{
  "positions": "rope",
  "bias": "none",
  "parallel_block": false,
  "init_std_up": 0.0334,
  "optimizer": "muon_variant",
  "lr_head": 0.00802,
  "schedule": "wsd",
  "decay_fraction": 0.911,
  "final_lr_fraction": 0.0,
  "batch_tokens": 32768,
  "seq_len": 512,
  "z_loss": 1e-05,
  "train_tokens": 169300000
}
Each number is 128 + 32 x the weight over the matrix's rms, rounded and kept within 0 to 255. Layers, rows and columns count from 0.

# layer 3 MLP down, 224x576, rms 0.0545, rows 109-213, columns 256-319
[[162 119 142 156  99  14 134 134 124  89  63  52 123 158 114 129 123 158 171 125 153 122 113 103 164 132 155 194  80 145 161 135  75 144 111 149  85 106 168 101 141 188 113  99 114 184 172 100 132 107  79  87 148 159  94 100  98 107 159 158  97 186 193 138]
 [132  99 189 168 200 135 133 150 108  73 110 164 143 161 118 115 111 132 150 114 124 147 131 134  84  95 149 140 151 137 169 158 123 126 139 139 119 129 118 113 167 185 119 150 115 167 164 177 155 154 141 173 152  82 181 110  89 178 155 154 129 146 152 161]
 [139 111 103 122  80 114 127 116 141 144 124 185 131 106 118 120 115 114  99  91 139 133  76 155  93 113 131 122 134 157 122 124  79 164  87 147 110 117 194 123 142 157 114 106 153 131 104 147 158  86 145 155  92 107  97 174 122 115  97 104 111  99  37  84]
 [114 148  60 147 145 104 121 145  74 132  96 159 111 179 129 127 102 101 156  89 128 139  97 110 186  71  88 150 148 112  92 170  92  95 109 164  83 177 154  87 141 151 117 153 146 178 186 123 122 154 145  97  98 119 109 117 118 157  93 139 157 113 103  84]
 [167  93  64 110 217 147 120 157 123 174 109 136 103  51 129 155 180 130 132 134 151 169 107 135  87 139 149 108 170 127 143 124 110 176  88 121 119 160  85  52 147 119 119 158 107 114 108 136 126 131 138 150 146 108 124 147 119 145  75 142 152 150 134 104]
 [127 114 123 132 127 123 156 127 189 165 134 173 140 157 107 140  74 200 159  86 171 160 111 143  81 160 161  79 175 131  85 125 126 140 146 128 106  84 146 148 168 216 104 107 128  90 101  95 147 203 136 162 202 183 164 170 130 163 126 166 136 115 105 111]
 [ 85  86 159 131  59 112 122 164 126  58 144 115 141 120  83 116 153  89 141 162 184 145 137 144 136 112 129  81 139 172 111 117 130 170  95  91 139 168 115 142 113 125 115 111 196 105  69 135 112 161 170 131 127 118  93  82 184 179 105 150  95 174  77  85]
 [117 167 125  96 141 151 159 163 141 146 118 130 117 130 118 104 122 110 183 157 130 126 159 136 127 119 118 102 144 126 108 151 157 114 109  90 100 102  99 154 110 134 126 127 168  92 133 111 153 121  76 111 136 134 120 126  96 135 107  97  74 169 108 119]
 [ 86 136 151 122 138 187 131 124 176 148 159 169 163 118 189 101 127 167 144  97 169 137 118 187  59 102 134  82 159 140 104 111 137 123 182 111 130 156 117  90 176 108 129 182 126  93 127 166  62 119 162 187 136 122 122  92 155 186 145 114  85 164 130 111]
 [148 140 116  76 142 131 105 107 163  63 133 153 140 137  73 150  81 119  99  77 153 118 167 147  92 176 109 142 115 136 120 104 163 152 144 100 163 147 153 161 116 122 133 138 166 141 144 135 105  68  79  30 164  83 143  77  69 136  95 148  94 124 106 146]
 [173 131 109 113 137  76 118 132 143 101 107 158 105  78 121 175 132 103 133 135 136 155 127 140  85 128 118 110 111 150 154  99 101  90 121 109  58 103 137 106 152 197 144 126 141 171  95 121 162 105 114 124  96 139 151 121 128 112 115  59 176  97 156 105]
 [107 139 112 141 167 122 124 138 126 113 216 110 151 108 138 131 108  73 116 118 121 100 167  87 153 111 121  59 122  78 154 161 150 156  94 155 106 114 142 118 174 114 152  69 128  68 148  89 137  73  96 153 122 117 163 107 143  78  95 146  85 181 114 136]
 [182 154 166 138 101 159 111 102 101  95  76 173 140 125 131 157  84 122  81  91 114 128 131 110 117 109 155  56  71 108 174 102  98 131 133 116 157  54 146 169 171 140  92 143 116 106 164 152 158 135 118 119 125 130 154  92  83  98 151 135 117 104 128 111]
 [156 141 184 184  79 113  79 128 141 149  88 113 146 130  99 166 132  93 117 100 125 102 165 173  85 255 133 137 169 113 171 118 102 180 165 144 138 185 233 125 124 131  80 132  64  93 129 109 126  97  81 108 106 130 143 164 142 154 146  68 105  95 124 139]
 [126  89 111 115  62 150 159 167 124  94 103 160 121 179 154 173 144 169 150 195  97 133  86  64 174  87 172 140 159  91 164 111 118 107 120 168  96 126 132 137 112  91 162 173 157 150 105 136 179 150 172 101 150 149 103  97 160 105 113 125 106 130 129  91]
 [203 101 107  95 151 154 138 188 204 190 106  99  81  91 130  69 179 124 157 182  98 142 137 143 122 117 145  83 164 167 138 125 125 143 182 140 173 144  99 162 153 166 152 177 175 142 134 122  81 102  74 109 106 120 146 152 137 152 125 124 128 109 164 123]
 [ 99 167  74 133 134  88  91 128 151  87 211 149 115 165 142 156 118 118 174 106 139  79  99  85  89  94 154  92 135 131 154 103 146  76  90 150 179 208 102 168 117  60  97 129  87 144 171 133 142 122  83 136 154  80 141 127 155  67  52 142 176 106 142 147]
 [117 136 150 161 101  68 108 142  34 144 136 145 144  84 150 111 122 117 160 133 129 149 152 191 118 173 145 121 155  69 134 148  98  98 122 190 156 100 135 138 116 132  54 104  94 126 145 114 104 111 129  83 146 148 122 159 179 122  93  90 131 120 144 119]
 [178 107 144  92 133 131 112 164 113  72 162  73  94 122 165  88 102 152  70 164 134 132 175 114 159 144 157  39 169  81 140 120 122 123 106 163 144 132 113 125 184 187 137 200 106 150 133 123 109 113 151 160 150 124 188 114 153 156 105 162 145 136  93 104]
 [132 154 166 115  70 119 188 134  99  89 174 192  84 126 108  72 150 113  53 182  96  80 146 149 121 159 116 120  93 129 143 148 105 146  69 131 142 109 116 149 154 117  94 119  76 150  90 126  64 136 146 165 129 134 118 122 105 140 126  67 155 128 191 130]
 [109 113 166  87 128 139 111 107 144 143 135 125 107  55 121 147 136 135 117 141 122 109 141 140 140 162 141 134 121 144 170 121 133 196 105 114 105 115 114 112 122 162 136 128  89 150 163 140 192 180 156 136 136 118 138  70 163 176 138 130 133 114 154  64]
 [126 128  86  82  92 153  83 160  79 141  99 126  70  81  67 138 105 180 125 138 177 121 136  85 113 100 108 142 137 150 129  90 130  69 149 127 108 110  68 143 123 145 129 154 168  72 100 143 150 119 108 105  89 135 111 137 134 164 102 112  55 127 136 138]
 [ 94 104  88 152 176 186 142 124 111 148 139 135 223 125  94 147 151 100 104  90  78 121 158 150  96  89 156 132 102 115  93  81 182 149  99 148 188 107  87 145 136  78 126 114 167 163 140  95 126 127 133 157 134  96 163 147 173 139 118 172 131 121 160 151]
 [151  82  88 148  83 125 156 112  94 148 108 123 127 165 154 130 135 112 111 136 107  66 133 125 131 110 164  37 102 158  92 137 192 147 111 120  90 118 106 139 130 171 143  92 125 134  93 117  57 120 143 125 105 121 116 153 151 142 145 182  60 102 103 130]
 [108 129 138 149 117 108 135 137 132 146 141 149 117 136 119 136 106 131 111 106 125 103 151 105 163 145 103  98 127 150 127 122 129 136  51  99 154 145 105  82 125 150  89 120 148 167 114 112 123  76  71 113 115 129 117 146  81 140 147 105 180 131 151 141]
 [ 92 154  98  85 116 100 123 126 115 159 180 101  79 127 128 132 127  72 143 112 115 157 164 170 123 135  91  52 167 162 112 137  78 131 126 136 101 144 141 128 109 142 183 100 179  85 122 114 169 152 151 104 138 143 108 112 100 169 167  87 177 107 150 111]
 [140 133 126 111  79 186  91 126  92 121  67 156 102  94 125 127 102 148 123 128 158 162  98  44  74 159 128 168 130 153  89 140 163  68 225  55 192 164 162 181  94 109 117 116 125  81 117 170  77 137 123 113 113 108 108 144 134 154 135 126 125  93  87 150]
 [ 88 162 147 148 100 140  69 143 161 128  70  96  74 107 122 151 159 145 118 152 178 156 107 147  93  90 147 170 138 110 108 151 147 101 125 114 100 151  59 110  96 113  96 147 117 116 168 142 121 161 124 143 136 165 144 114 119  72 108 130 137 155 152 141]
 [170 109 100 106 162  58 110 164 186 109 123 126 103 150 108 129 162 130 120 122 134 162 170 121 156 154 135 131 157 110  96 168 103 134 126 109 154  89 174  94  83 105 104  67 136 153 134 119 211 106 140 170  96 158 121 116 127 113 114 118 108 175  96  75]
 [ 61 138 166 117 107 113  90 131 126 135 100 117 162 140  67 170 142 102 170 129 168 166  72 181 146 102  69 149 121  93 165 142 130 148 139  79 136  61 134  90 137  97  75 169 102 138  81 148 111 114 184 116 179 113  56 162 165 121  90 168  93 150 120 125]
 [193 103 130 163 194 128  54  87 113 129  88 139 105 186 140 150 107 139 221  91 127 158 134  91 174  83  81 140 108  99 112 121 131 108 194 115 124 137 126 128 159 111 100 172 117 197 201 125 154 207 154 150 140 162 104 124 183 134 143  99 105 154 153 143]
 [149 147 139 142 108 153 129 152 123 167 110 139  83 137 122 133 146 161 161 162 125 118 147  94 133 145 123 132 120 102 139 143 169 150 160 153 122  82  55 215  80 118 143  85 123 105 171  81 162 158 178 164 133 113 136  36 136  86 141 138 185 150 129 159]
 [138 116 168 124  73  64 136 172 119 116 150 105 139 146 139 120  90 221 207  79 108 110 139  53 193 147 114 135  87 158 136 141 154 141  90 122 143 169 103 119  74 131 100 126 118 132 134 126 123  73  80 100 145 134 130 133 103 107 138 127 144 137 187  61]
 [ 95 133 109 120 108  74 140 170 156 120 141  94 162  83 158 110  78 143 124  57 203 105 186 107 178 127  86  68 123  93 151 168 135 107 138 134  84 132 106  72 111 162 147 142 164  78 135 103 134 125  98 108  95 163 162 133  41 116 132 154 165  91 154 179]
 [ 81 131 151 165  62 137  67 131 141 114 113 165  83 135  91 161 153  71 131 158  78 101 101 116 140 119 153  98 162 118  77 157 146  88 175 138 154  82 136 125 147 127 186 148 126 161 162  73 115 108 144 173 158 177 157 147 100 162 173 138 127 115 106  98]
 [134 147 121 133 180 145  87 124  72 104  92 141 116 125 111 135 138 140 110 121 141 163 144  92 114  75 109  66 148 110 191 150 138  92 133 152  99 178 100 136 197 157  94 105 159  88  88  94  75 135 113 151 143 144 132 121  96  87 163 116 127 127 129 162]
 [131 127 130 155 133 170 100 141 142 143 127 120 163 192 109  84 119 103  98 113 133 131 139 144 158 117 123 170 134 158  94 187 146 169 155 107 186 183 172 153 184  96  94  87 118 160 127  95  84 152 102 154 113 144 152  96  86  98 139 119 120 105 154 113]
 [159  52 166 177 124 141 115 107 105 116  99 109 123 139 115 127  97 118 129 168 123  70 110 136 137  99 153 171  79 148 109 212 165 160 151 117  99 164 165  72 170  53 109  98 137 117 157 103 125 134 108 141 115  98 122 146  94  78 130 180 161 135 121  65]
 [138 140 155 165 141 138 183 150  71 136 136 185  53 141 115 165 152 182 178  76 167  87 153 135 109 153 166 138 119 125 130  83 113 153 113 124 113 131 161 112 180 137 148 173 107 122 121 153 185 161 157 129 181  83 129 116 105 131 116 109 137 162  92 171]
 [ 93 169 102  96 131 147  84 109  82 175 129 103  90 141  72 159 167 132 175 146 146 106 143 128 140 143  92 153 107 141 108 128 153 104 100  96  93  92  80  77 117 110 139 115 127 133 122 195 145 150  73 157 127 142 157 141 123  49 110 130 111 136 151  96]
 [114 101 155 184 161 146 134 123  55 150 103 165 138  94 131  77 122  97 198 106  87  96 138  82  87 157 154  83 127 125 154 130 153 106 129 132 129 104 141 157 122 164  96  62 141  84  92 166 193 119 131 149  92 125 136 101 140 127 108 125 140 156 192 215]
 [164 127 127 134 177 103  87 158  86 109 116  92 142 140 128 116  78  91  84 143 122 201  70 115 145 125  78 212 105 138 131 124 149  65 140  88 126 127 118 148 127 120 144 122  74 161  73  90  69 119 164 168 132 112  89 139 161 175 144  97 136 127  99 141]
 [121 111  51 135 124  85 157 145 181 177  87 117 116 198 123 142 142 157  90 220 212 132 140 104 155 152 113 141 123 130  71 101  61 131  56 172 107 130  91 107 181  90  96  98 151 171 160 102  97 137  99 145 188 156 147  99 116  93  61 139 219 113 119 114]
 [100 103 118 159 110 140 143 178 132 112  96 138 111 146  96 105  82 109 120  91 128 162 135 113 144 140 153 136 167 132 122 165 114 132  84 137 174 125 139 121 116 171  98 120 162 150 121 124 168  71 101 116 194 128 127  86 116  88 106 125 141 152 107 147]
 [107 101 106 123 171 202 103 111 103 145 117  89  99 154 132 100 106 120 120 102 139 146  51 133 100  99 152 115 103 118 154 100 156  83 141 163 109 145 168 122 107 119 174 174  72 127 144 166 140 151 108 150  86 134 153  77 137 151 193 127 122 134 126 115]
 [ 92 138  64 147 157 145 112 200 168 170 173 117 131 127 109  97 133 129 103 155 110  74 131 179 156  81 167 135 136 128 114 147 152 101 192 123 106  82 155 131  97 150  81 100 149 201 108 179  85 152  97 118 105 161 121 156 123  99  81 126 142 201 129 155]
 [ 53  70 117 164 178 116  66  81 129 137 144 153 134  81 144 144 146  88 115 144  87 131 103 172 115 181 115 125 176 113 155  93 105 145 179 160 101 121 152 202 172 125 127 143 125 138 151  91  94 161 111 128  73 143 150  83 138  96 118 134 115  99 112 134]
 [ 84 114 177 129 165 123 143 158 174  92 119 141 120 157 203 113 187 136 158  86 102  96 120 143 103 105  82 213 107 176 155 136  97 121 116 105 163  79 115 188 118 146 149 125 126 127 173 185 153 127 169 115 197  84 128 175  74 133 116  95 160 100  98 142]
 [173 217 149 135 179 147 145 123 129 110 126 130 158 160  80 128 116 145 109 136 202 136 174  80 133 177  87 165  88 173 113 116 118 126 178 166 120  71 118 160 184 154 141 143 153  75 140 118 136 155 187 123 126  90 106  97 160 195 211 159 159 141 123 144]
 [123 141  95 134 128  86 105 123 227  67 117 112 120 121 126 194 112 114 121 112 204 153 112  79  34 144 111 102 116 162  86 172 243  99 109 141 150 133 156 113 104 124 102 184  73 150 134 109 157 125 166  63 165 182  70  90 151 135 158 178  67 119 133 102]
 [174 107 114 158  95 120 117  38 147 123 135  75 124 148 117 148  77 128 104  87 192 112  81 126 107 118 173 139 120 153 134 149 194 124  97 101 138 191 117 126 125 146 100  84  73 141 147 104 142 171 136 160 123 130 189 131 107 138 137 115 105 153 108 147]
 [115 157 104 129 158 112 112 141 134 145 144 138  76 139 137 112 184 127 142 165  96 139 123 136 140 142 176 205 122 183 120 138 105 141 115 142 116 123  93  68 138 111 114 120 139 115  82 106 126 136 126 190  94 167  93 139  93 140 123 158 115 139 100 152]
 [111 112 120 119 149  91 142 122  82 159 138 135  99  85  93 102 145 187  79 180  85 175 145 184 163 136  91 113 122  97 182  82 143 146 112 155 158 136 123 129 140 102 157 112 111  79 119 114 116 156 132 134 169 148 179 127 100 127 129  92 116  90 107  73]
 [164 104 131 138 119 143 102 154 146 191 136 106 157 147 126  75  15  94  83 133 186 174 152 113 158 125 183  79 120 143  91 129 153 106 104 178 120 160 174  88 202 121 136 134 170 102 145 167 134 129 113 133 110 169 170 172  77 107 111 149 129 168 112 152]
 [ 87 191 103 180 175 152  95  81 199  78 103 159 153 146 130  53 150 126  84 108 135  72 101 114 165 122  87 167 153 157 103 126 121 154 141 138 126 119 130 107 179 187 113 153 131 110 133 131 120  98 130  89 155 126 123 149 129 108 121 154 162 148 170 126]
 [116  77  91 214 124  89 121 115 139 113 144 126  92 205  81  96 146 103  79 185 123  89  71 121 106  89  84 203 146 158 110  73 137 134 169 134 127 149 113  63 187 147 102 114 176 124 163 165 122  89  84 113 133 110 105  79  92 104 137 135 177 169  68  68]
 [ 88 140 198  71 124 166 176 160  81 117 160 150 105 150 127  73 142 173 117 144 118  74 139 128 114 113  63 104 112 108 133 129 108 123 151 175 119 112 144  73 141 157 126 143 131 106 102 141 141  99 100  98 101 141  72 105 144 100 132 113 147  68 134 193]
 [144  88 131 130 117 205 118 100  88  72  88 137 129 148 143 132 112  92 110 133 133 124 104 161 140 127 141 202 175 120 122 142 166 111 139 169 131 124 121 154 155 117 181 116 154 164 133 130 133 114 114  80 127 109 110 178 174  63 131 147 111 148 158 209]
 [187 166 195  84 152 115 178 193 121  61 105 108 153 167 131 161 125 100  93 133 149 100 217 125 132 125 167 216 161 193 184 129  59 176 160 141  78 165 126 133  73 116 179 111 133  79 101 194 128 130 189 169  76  85  58 102 171 164  94 136 144 167  93 106]
 [148 106 122 127 119  85 151  72 142 126 101 140 121 103 125 109 199 194 190 141 152 151 145 108 110 143  93  70 109 117 157  77 125 171 145 136 134 143 153 163  92 171  71 110 118 144  92 115 100 166 130 143 187 162 150 113 134 101 116 115 148  75 145 134]
 [127 112 181  97 120 147 140 200 171 130 103  94 131 133  95 103  96 114 118 172 150 153 108 162 107 139 131 135  79  73 109 124 155 139 155 149  94 152 117 199 132 101 117 105 119 141 123 101 161 108 142 138 108 150  66 114 149 113 125 140 152 133 174 128]
 [104  97 119 146 124 148 106 182 120 117  84 101 138  57 129 129 163 153 119 195  89 107 148 166 124 120 133 111 123 116 142 150 208  96 132 157 129 104 106  74  52 207 143  40 105  69 167 131 155 120 147 103  92 134  96  94 184 129  88 105 115 170 154 152]
 [133 155 143 157  99 136 143 101 110 134 155 134 124  81 127 152 144 164  77 173 143 144 102 134 104 108 141 137 150 170  92 115  73  88 168  93 140 119 119 176 172 142 118 141  69 146  95 124 169 139  75 124 110 117 112 151 145 157 107 113 132 173 102  82]
 [124 149 144 125  50  93 123 131 160 178 180 122 188 181 137 126 153 125 104 156 161 130 128  78  59 100 175  79 186 130 170 133  75 162 101 149 118 137 129  93 104 103 163 118  87  47 123 129 114 152  84 117 122 127  74 134 118 119  91  97  98  92 152 139]
 [110 155 161  90 137 123 131 138 112 146 181 116  74 112  66 107  90 122 103 178 118 145 142 117 147 145  93 199 184 164 110 206 123 169 157 123  71 161 149  96  74  99 140  88 161 123 163 160 165  84  86 117 187 127 115  77 131 121 134 138 110 118 147 126]
 [ 61 107  80 159  91 123 105 128 164 172 126 115  80 148 172 117  97 166 106 145 179 121 101 190 111 102 147 105  81 145 150 171 105 134 158 123  42 164 102  85  92 106 118 104 135 154  89 120 132 164  96 108 153 160 118 140 180 174 138 129 160 164 146 147]
 [139 179 114 170 126 123 127 145 123 136 121 168  72 117 107  82 133 126  60 106 104 112  99 113  96 141 138 128 102 165 132 104 163 178 113  95 176 125  83 184  77 160 140 136  86 164 109 145 123 155  91 133 103 146 117 172 131 121  46 108 130 153 129 190]
 [174 113 146 129 128 178 121 132  73 101 164 122 110 136 153 103 143 101 161  95 172 116 124 140 135 124 144 106 156 150 131 104  52 107 117 151 126  75 191 152 144  92 104 157 134 168 153  27 115 117 170 105 141 160 169 114 157  93 134 126 117 173 155 118]
 [125 180 132 189 122  85  66 107  77 119 165 128 143 137 123 149 128  91 224  76 112 147 102 125 109 159 109 166 129  79  84 137  94 103 134  97 117 153 126  95 128 116 162 120 145 118 183 131  99 133 130 143 159 128 110 190 118 163  98  83 139 151 104 126]
 [157 134 132 133 117 126 203 141 107 139 122 108  79 182 130  69 113  78 131 165 116 161  99 121 125  85 100  55 123 131 151 132 136  94  78 126 158 136 144 121 153 122 147  87 171 110 182  94 157 191  95 143 168  98 142 136 128  97 126 163 128  87 139 122]
 [147  87 113 122 129 143  84 135 144 189 117 115 116 131 114 181 102 119  97 147  80 118  81 101 119 107 172 187 173 169  98 140 119  99  94 116 119 164 134 146 139 154 121 132 155 142 154 171 146 131 180 171 117 111 112 118 115 206 129 168 138 134 129 185]
 [172  94  74 118 130 111 132 132 174 127 131 182  87 117 116 154 129 148 156 117 124 156 133  82 135 159 149 107 164 150 197 121 105 145 151 167  88 153  97  68 211 128 141 129  92  85 128 123 108  81 116 112 112 131  86 135 123 170 148 117  79  61 113 154]
 [161 136 149 156  77 163  89  77 142 129  93  95 197 108  77 139 154 160  78 139 159 181  99 131 144 123 154 176 118 164 103 109 151 206 175  59 156 145 105  84 120 132 108  79  83  97 174  80  76 157 140 119 161 134 172 101 137 149 103 150 152 105 113 119]
 [136 116 115 130 166 152 103 155  65 133  41 122  90 121 155 172 100 120 202  76 169 133  95 123 119 171 120 157 133 152  95 119 165 142  70 136 111 137 129 146 132 145 137 115 113  97 134 118 122 133 136 137  74  98  96 165 150 187  77 111 181 118 135 167]
 [ 90 118 139 133 174 103  93 122 108 125  96 133  80  57  71 172 127 160 183  99 138 143 161 151  87 144 111 172 114 116  76  80 127  96  72 185 132  88 114 188 152 133 152  77 151 167  46  96 136 138  71  97 131 120  69 161 143  82  74  77 159 118 180 107]
 [122 178 122 133 160 167 152 144 126 121 131  86 111 151  86  99  89 142 131 191  99 145  84  74 145 139 110 154 146 136 161 153 172 142 143 169 138 176 200  73  70 113 118 180 112 141 130 147 133 110 107 119 151 109 124 119 122 121 100 121 132  87 117 142]
 [139  76 126 255 166 135 110 109 117 126  98 109 101 111 124  63 110  79  98 128 122 153 173 127 199 189 112 171 163 143 119 137 166 138 171  83 174 158  95 142 117 143 127 137 103 144 109 140 153 110  63 110 124 114 106 111 130 146 114 217 101 113  79 154]
 [110 188 110 139 128 178 132 132 134 134 140 157 114 186 142 100 134 162 104 198  92 149 134 165 141  72 130 201 110 158 103 112 125 144 127 100 138  81 132  48 154 149 113 172 154 155 133 131 163 132 155 167 103  85 197 121 109 175 171  68 151 121 122 103]
 [151 173 138 101  61  83 144 137 107  48 157 166  97  94  65 105 109 121 178 147 126 142  67 115 144 116 123 108 126 133 109 117  99 191  71 136 173 130 174 123 100 158 114 131 148 106 174 140 112 114  83 125 158 111 104 152 138 118 126  61 115  62 120 121]
 [143 140 109 148 144 169 125 157 116 100 192 151 101 156 118 102 104  91 149 119 134 128 111 144 142 120 148 156 115 120 145 126 128 134 116 123 118 142 130 103 123 124 140 147 135 140 125 147 155  93 146  92 140 126 157 111 112 101 124 134 119 144 130 122]
 [ 96 150 100 129  88 116  98 164 117 163 183 181 172  83 142 156 139 123  83 109 159 128 105 135 162 142 118 133 120 153 135 129 153  59  93 156 147 188 106 125 122 115  82 159 128 136 134 124 158  47 117 168  65 153 146 164  89 115  96 226 191  80 138 122]
 [ 92  86 136 113 133 114 160 124 119  81 114 170  92 193 173 129 120  79  94 148 124 119 151  93 173 141 209  35 136 105 124 156  99 188  71 130 124 130 144  92 119 127 122 179  95 129  80 136 156 185 158 125 126 124 120 131 129 124 133 150 137  51 140 121]
 [ 49  90 110 100 146 165  87 123  61 118 109 147  58 176 130  65 153  94 103  99 177 133  59 109  42 142 140 128 140 107  33 206 146 121 110  43 179 105 158 214 121 110 113 162 134 142 197 127  63 102 106 114 186 135 131 159 105 136 140 116 126 106 125 145]
 [141  78 207 126  78 174  80 134 152 162  73 139 101  82 171 110 186 161  87 170 119 165  79 127 106 112 161 189 157 111 212  66 144 155 148 194 143 132 117 137 150 104 170  64 192 153  57 188  94 105 106 188  69 124 121 127  80 194 116 109  96 114 171 161]
 [167  53 224  74 115  76 195 126 129 111 140 126 198 132  74 127 220 137 117 104 109 107 133 118 149  69 123  65  92 117  55 192  82  66 165 193 100 157 209 148 101 121 132  47  87  89 150 124 126 123 163 181  96 170 155  98 107 144  81 117 124 181 134 137]
 [136 110 118 110 131 130  94 128 111 169 111 132 111 146  79  79 146 100 153 105 133 177 164 109 139 100 158 118 150 140 161  99 110  71  59 131 142 123 121 192 172  94  56 183 103 154  95 139 140 157 111 169  76 115 183 144  83 171 146 129 147  97 136 142]
 [ 76 128 113 149 143 122 162 150 155 122 164 131  82 127 142 129 115 148 195  83 153 154 141 113 107 172  85  65 106 126 126 118 152 113 162 123  70 116 184 136 135 114  88 131 119  89 171 147 105  96 103 154 161 140 112 147 140 115 134 153 149 156  84 142]
 [123  98 177 120 139 109 163 129 104 166 140 108 191 102 222 157 142  97 102 189 169 165 124 137  90 134 203 137 132  93 156 111 128 127  88 109  82 158 112 117 124  64 187  89 122 185 139 123 129 135  73 121 160  77 171  84 139 130 100 112 122 109 135 163]
 [116 169  79 165 143 156 114 154 153 177 132 132 159  59 162 111  38 183 117 120 125  87 150 100 194 140 120 114 128 117 197 148 166 167 143 123 177 179 103  70  58 173 111 112  99  71  70 108 151 119  99 154 160 126 169 177 109 163 118  97 109  92 144 132]
 [105  93 142 163 121 139  91 113 128 105 182  86 108 142 129 103 115 137 106 127 149 107 153 122  88 101  92  48 106 133 126 130  89 180  93  65 172 149 140 141 110 126 141 129 137 166 115  87 112 100 127 128 115 174 106 145  91 104 182 156 109  90 130 167]
 [144 118 129 109 188  42 161 128 158 176 117  68 138 126  89 129 133 113  91 116 108 161 189 124 146 142  79  79 114 144  86 139 103 110 150  69 126 130  70 164  93 141 175 107 159 125 111 102 114 166 121  93  90 116 126 120 140 192 157 182 136 151 162 102]
 [123 101 102 140 146 136 132 121  72 131 127 143 121 122 126 156 159  97 169 143 139 162 106 133 163 144 168 154 111 101 129  93  69  85 147 104 189 111 105 162 185 148  72 132 131  80  78 140 124 166 111  98 143 105  92  84 143 121 103  51 102 102 101 152]
 [150 143 128 121 173  74 153 159 118 107 111 112 136 134 154  83 115 123 134 112 101  90 120 136 152  79  94 116  87 105 150 171 129 104 140 168 110  99  90 120 104 155  95 119  99 140 175 137 116 140 164 144 114 129  95 167 121 112 165 109  98 107  83 144]
 [121  83 216 113 146 125  84 120 100  87 127 146 166 116 112 141  88 106 184 115 169  81 126 110 132  85 112 112 138 105 152 185 151  98 154 191 177 164 128 133 136 139 160 144 119 120 178 135  60 130 152 138 171 107  69 124 142 147 116 186 165 136 117  94]
 [138  99 131  79 107 128 159 131  75 140 129 202 117 141 122 147 138 118 101 162 153  92 146 131 109 154 156 152 200 141 126 124 103 144 119 154  68 116 170 147 160 109 124 158  91 114 101 146 154 141 159 157 165 137 116  76 117 161 193 151 134 153 142 152]
 [101 212 116 189  99 156 140 133 182 117 177 132  94 113 153 105  89 195 132 145 127 121 182 111  86 167  81 127 148 131  79 124 123 141 164  59 124 108 142 123 119  95 153 119  98 117 104 100 111 179 109  82  66  85 155  95  75 125  93 119 132 156 139 111]
 [111 115 105 116 105  88  90 120 139  79 122 140 103 103 144  76 152 156 165  86 117 160 150  87 129 120 160  85  49 103 108  89 114 190  96  96 160 151  36 142 179 128  85 112 161 205 117 103 122 120  98 176 112  62  90  87 124  85 160 107 152 141 200 138]
 [ 90 116 148  81 151 165 154 151 140 138 155 186 192 161  86 113  89 133  93 241 131 122 113 112 171 203  81 187  73 123 128  70  85 113 144 158 136 163 159 138 167  88  91 193 133 113 156 162 104 126 103 100  72 108 152 139  85  87 104  81 127 126  98  90]
 [109  89 134 145 162 141 128 161 159 112  91  91 153 105 169 185  99 156 154 154 159  70 148 131 110 145 173  93 172 153 155 119 139  87 111 160 111  27 131 186 131 179 124  77 107 142  80 159 134 118 121 115 168 115 114 147 177 176  75 156 102 149 132 131]
 [127  78 117  95 131 121 134 142 219 144 177 109  93  88 140 166 214 184 103  77 128 153 151 117 120  85 168 135 141 126 169 135  78 169 144 142 152 147  99 126 113 100 139 107 141 178  82 126 129 104 113  80  91 107 132  96 127 115 167 142  87 139 106 139]
 [120 202 143 114 109 133 147 125 204 135 122 133 145 133 147 172 152 142 129 111 172  81 118 143  79 102 102 158 115 149 115 159 123 147 141 112 168 189 139 176 101 181 134 119 137  96 176  75 168 130 158  96  64 185 154 133 104 114  93 136  93 141 165 219]
 [128 158  84 153  77 135 180 123 147 200 107 130 155 178 114 117  90 103 185 139 125  92 177 161 174 148 169 149 109 137 149 119 178 137 118  49 130 164 121 159 173 136 118  85 140 112 192 122 131 144  92 134 132 143 176 164 156 149 164 168 136 179 121  96]
 [147 106 167 104 137 131 204 136 141 122 133 132 124 113 122 114 154 100 151  73 144 101  83  97 136 146 153 164 119 122 166  92 102 123 171 118  70 104 140 149 143 158 158  87 144 103 130 149  98 139 113 134 130 145 126 149  80 130 121 141 166 106 151 164]
 [109 111 118 172 132 174 167 119 139 103  84 127 115 234 115 109  74 137 130 166  72 133 116  87  85  58 158 127 140 130 206 134 150 125 129 149 132 155 146 132 138 163 143 111 178 101 120  75 135 121 115 101 108 177 146 177 129  79 139 118 131 151 160 140]
 [139  99 144 146 123 122  66 178 182 181 130  98 108 128 109 133 116 162 170 112 142  64 154 117 172 134  92 187 117 120  76 119 109 124 183 165 118 150 146 137 120 110  85 177 155 157 155 118 143 137 136 114 175 172  63 139 144 147  78  84 140 149 118 105]]